python train.py --hidden_size=576 --intermediate_size=2304 --vocab_size=8192 --norm_place="pre" --rope_theta=10000.0 --rope_fraction=0.5 --bias="none" --beta1=0.95 --beta2=0.99 --lr_head=0.00568 --schedule="wsd" --decay_shape="linear" --final_lr_fraction=0.0 --dataset="wikipedia_en"
Each number is 500 + 40 x the weight over its row's rms, rounded and kept within 0 to 999. Layers, rows and columns count from 0. Numbers have three digits each. The size before them is the row's rms in percent of the matrix's.

# layer 8 MLP down, 576x2304, rms 0.0433, rows 518-575, columns 1584-1655
101:543470498443561530464577495533473514489499528581474523508448457571529524534491495479510482455553498513463554502480497562428592477565456521443482501504458533523598430384494484510402401499518542480559458525447497492519
097:502485568533493544505458536510464526419471478471549504525510452481496426586443519503540500591480509522455502575509538528615459543523442576474561444547469589513500481531443446505496468487530495490546566537553480473490
096:577516517454485507537526475473535437535508443479483519457533494458464505546483498436454512510498491552476479486591522466485422531502508475522518508585456461448459508483527432537420488541517464503444568421476547515523
103:466578494445521524590506524422458519480558495522457463530450484556466490500420541513523548560540481474406493431389522495494533504545475529460544393556572474491439571506519569442453459455494446502496402464508485523416
098:500506505487476542460475498510429490470515478492433491380498520504508473499511470449526486454520455511477484451473505479503480490541425497458516483456489518577480540519472514543550562495483539529485504509511502562496
101:517434431518462440483513499530449558473421539466558448518509505503574536449521500469477497573445477572520417565490494530517457518455461467550432573439549547547439478467489544427465550482479469457546474521496525525463
102:481520500528491472527512472506533435483539505536508526623531509490465478524482501431528407521495521507446533484478446496482524502474531556522482490495514522468508470470506461498497511448469469535508377474460525473547
103:437614496454466529509491488511470573583520488575505488447554512500483534501533502505434509459492507518546527493480515571444587534497531533496507476483498464468474481551449561502469529460505520401477457498476507546451
101:470494527469563473506476451481519549449480525456510448519466520507523496533547487448486474458477495509545464533450499569460472439571467474548492476517488480492463471505484514549467465503487477565499473488512526505586
102:535417533563496459546506518492575480472510429509507468506543524476554459509566524447604497523453505507512556555467502516517489482576361540548514475430455515552509504439492448459404594476485498525535481503444505553448
099:486519541593563489606513457484472451479523478523565466515586457471491543485475506516555545466490486533553464485524522537533565524588511425510408525581446538512413564473505504523490500471512517598473501521533496472508
099:511517407511552592560406423481573440509438515518468476463463515573479463537427453512444536517463548557487472492553492540537455510474448482427485467508510575494536469448413478526441499527521506449492518534519498477494
099:511437392457480406464494561548452435502441549483529460507438480492523541468493481519508545482511551447479549451521587527501466532481505492540526503516537475566483567512517523501446512466510505478544477459510454485433
098:576427516468455497523482564466509600432560461508436551533407523571405477465522499527469408540504536482499473443519544539575516476424437552587385515483503545508556500454487605571492490518442552505531586476526506468475
099:503524504515467423527444543554392528554555415487458491550534568529498417450490566528470483484526496493470484445532534475506457552475463508478491452444436469531544531476474533453482573482490539536517454428572527546476
098:446439461510480532563448472537529481495437512485458469540544527400530535501547591490526492548470542522568542539421480424552440453492447469562560497547486540529476512529517503489502528483510427532497495544529481420483
100:497465514538449440563503492564471476496523511456436525522512491529491487447524501439445542538434464500466502446439494477464496563520462476486532510444494506419532527505497500509447511537515475440448496553472462516485
100:488499498491402568465512523445456520439520574455426491488507479542481450484473502523465466539414499438474476518579445484523509490538526529516470495524506519540493459528497555543500500546540423534508413577513558533464
101:547494437480509490425481487583432410493438506529483531456519540439518540508542482468507408507376530563469538395533507511510509575418489539497465516534516484494486559563474551552430521453547506488509519509513484505451
100:476514475435437452568493501477520432488480446537512494509426503442508431524473461491512443510549493497491535471478494541479498483499442466468568567501509483487510610421475534466484404458506488467518380454504481486516
102:496557516533527530540479510465542462562470490511391535457530470455475494558603508459555533504522487374518515523531496462491480491523453493495492503398559515476544493462489508490495479530547492496506507498528517521498
093:500492470527501552465477473529448520436518488473430524489538498443514505527519479543431519513507478468460436464479551469487603525481475535543499436533482525444500543533559483488405510584555559511522581479587428462476
100:502499392516490494512485492492511468486457492533523548531435508445460465541490549552424477467501500460484535538490485509457472489477503517506514437460506382523463501526547550542508434533511575538457488502572525533496
099:500455493488489494597534409526487546517500518469544432485512513444495475544477459511541446500496467463512479458545431549557522487493502493482460501537514454482439497524428461500537508541506523492424481594574477492525
097:552556502491529475492470471494514573578482435494463518559387514500478473488464494577475477509486437506501545531506511527541456504454515457485552481583436526496468504444453461514448564463420530500472435548540474464408
102:519502510504527561542561491449508482525494486480540536448498496473611477579526539512519495508512480469525563491451534545538492586498552432553468504521548473521546551524536516442509511489483601447460475461483445499446
099:460489483502542532528463499467498587468416526503502488590561538532533489544512567495488594481503473471458496500464465529447492525482522488492471498478512511485459479515489542563559440568547488468487493547523529416556
102:487450586475456494427465498484526457496510513522521495496540488430420489456498440550453469550484538509501441505551487476435475516462553529467493442500478436505474503469480498492454509445474532423450529462502540522526
103:462481430498431431444517471492494456512474507487553469458529447549526453425545509489515545556485496512545513533560479490551592474400531560439555531558525534503515527484497450567470503513523510483500562502530517548567
097:532565463473576531515515509466516419497520536553482470525509469508450530498569527486472501499456466518509467480485479503519490507447464533487484480443563447504469403588446496503431596507494491450484521541498489523479
099:423486470578463491493514568422470518531511503518521523500526510525498505489500523501520510495543476532544485503487444531528556524588434540576442496449552491559513420532526543395455480505494524438579491533518477491535
100:502527546485488538426504502536419487461465458519507526488580540523555503443482468474513475538507490550437494549457515554425544531526525477582505511509458444454488497553539448520497486531456522489464542455556475526526
100:538533481543516443528476494498534531448518459506414424543481490489515526503524593486524433490482519492506449529497526511522523524538552495484442420473473502470506515509464499474526493491490495489522494514480492569520
097:490496462501426473504485545489503591493509557473485471471419500542478503558515517548510612489485448488508533529501536462471471499472460473450539544510534375588483422476449431547479492488477535497510509470513513542546
099:502550531526526442530466434520374366542497454506516515504524526453462509491476503496501490490498499459551539548430503477529499533522543540527457408551527463511450478561523497538547535487446502455437425508586551474451
097:502506533530548509541521499511507459484486519510488448432591578510419559483471448464537454485460476444563475524497498545492482454487430484516445509565443494497451439557528498491530471510501430579507481475479461540552
105:503485421551444524561472503484582541525547440514503446511531537545448498399558470531502436511539527494500507549533557542466501497502539484549606443564499484472487503472503480478492436515513364480484517498469519529540
101:524515512491503505507518551479445441541426457449502535469553486522513488569485453503542495496541494425510445484469476537510546449547518491498421496467501545512491452591506485474540445530472457478512494508561499483465
100:500397448520524562511413531470483553489510460480568527448458530538426441507516617505534491488530443528469550511489519511517410488460450568526541523418483443491469505604488521509547475483481509494511575402480611540529
100:516495491508516527520505510563476518538561432481459503536395479455521447491543500475515489527567473485499495470516530524562499472537495417513471389477517506476552527488556489493489504573525534447551582539479521462452
101:471527488492508474515543529500458481462567473505486523424458381443500586464518457516560494474429492483510465487472532477460468437525480496550523456517449563530515467486479490513503479486434493553611541476444421473496
098:523459466460517565491458561469489521513544510525457508516488527480503541509426550521479449433434457471496431506470489486499487476518607501502487458456512485496501499499431481477539570542452432477506514452455504487436
099:529439512423562571492526512524499450491540535472482524495555498514481549473498395504474525465529484478473483509469519499469435527463496513524497536487556538465523527466522522469498507547486480463479531607527524580551
101:516539554485477592568472489517441498519548524535499455487508488562529552532558474460433534540450488479561546476485493532482536530543601485501503477480437450509460477521510524476505588502458542482453462507507553535493
092:508589592475572435513538522517391542490533408544486451527482479568533520465537523537458521508520451503539445443530517524508480537450496520535553542577470492509542553597441515593482481538471497472448505430475491444499
100:486458471472502536509520487537517429511519516476447406494475475551465532542448519448480479515507551454507474546513462448514439459513456412438493480527512506487510413452603505453563481505435427420565562513526490537515
101:471506461464450517570545368533509436523511507474525448505498513497519560450558440523530597493520484481492434526485490467514582528501502449530476522460518489501465490442522498498479501469470431562504597533502527495508
100:436556499549534509516533510487497527528573494477483523484529464487531472521449462477504455472587495479510552475499488499519480485476448548477484484478542488550433537542514523524546490549526504460548446517514509478473
101:482487528474558510467475522463556449575466506526496519525553479450465544584519497472580457477463559439524483539475453556466514512475487494487506461540507546454532480410501470492541435448507419501441516481492547543499
101:516439501557485527466553442494488485473491516498456499476456427454477542480550487542452467490580473480506489505499541524481586556556519467592545520438519480552446498463449491513472573491526532503505482485564461562492
103:491516531497592506480524513473526452493521547470530487498505450508542487469505498446495523470469536521477549517543480501589523482411561508495461500511514495501524472548490451483563409564489544448466454423462503497500
101:536523459472479411509421523455530534498522554522484460453500485539473527507487399485506521446549497453562415460422473578515461477520518493464511503517450504577519543539541518492519565513467483466422532460540481519495
101:430528493450440492438502494435464491538475439467538543432542571439480464498496494534514478499599466452498543525574496518545517422435596430506481551447475489516502543456486519548528439473492553464495513522515524536510
099:517520544527457533508522518498485490514500469553644525517452445542419551568513471509463477528491497488541475505461444448514468457596542541425509476522502489529507481472491463503541499535536524520496614457507571541474
099:471545462521556444479553534466525460477569490444448478470495528487476453512539530476480466477449483418475518581504482571482487544495485539534483468529503471531522486546523450532478481528522569530551510534512507471402
102:530440500506487453455485455552508601518604577529457500478455467539503546564464513439498477506480518547502524473580507504508531533514440472509554458513481541527527555514453507576529476499530463527490457491480485517580
097:561501495513505467534448461479447542533534481556539486462565501456568432488527481508485524512507442500505436511432555421404511566497528515592534443545502468456458525496577525484476453472517486402484516585539492530495
102:482563512475534572505556488505499504569496562475465469491484502550427525449434471529521490527571495421449555465513448477496488491484554459524497563444548481522533488521445463505498524503493516483507496549468462504532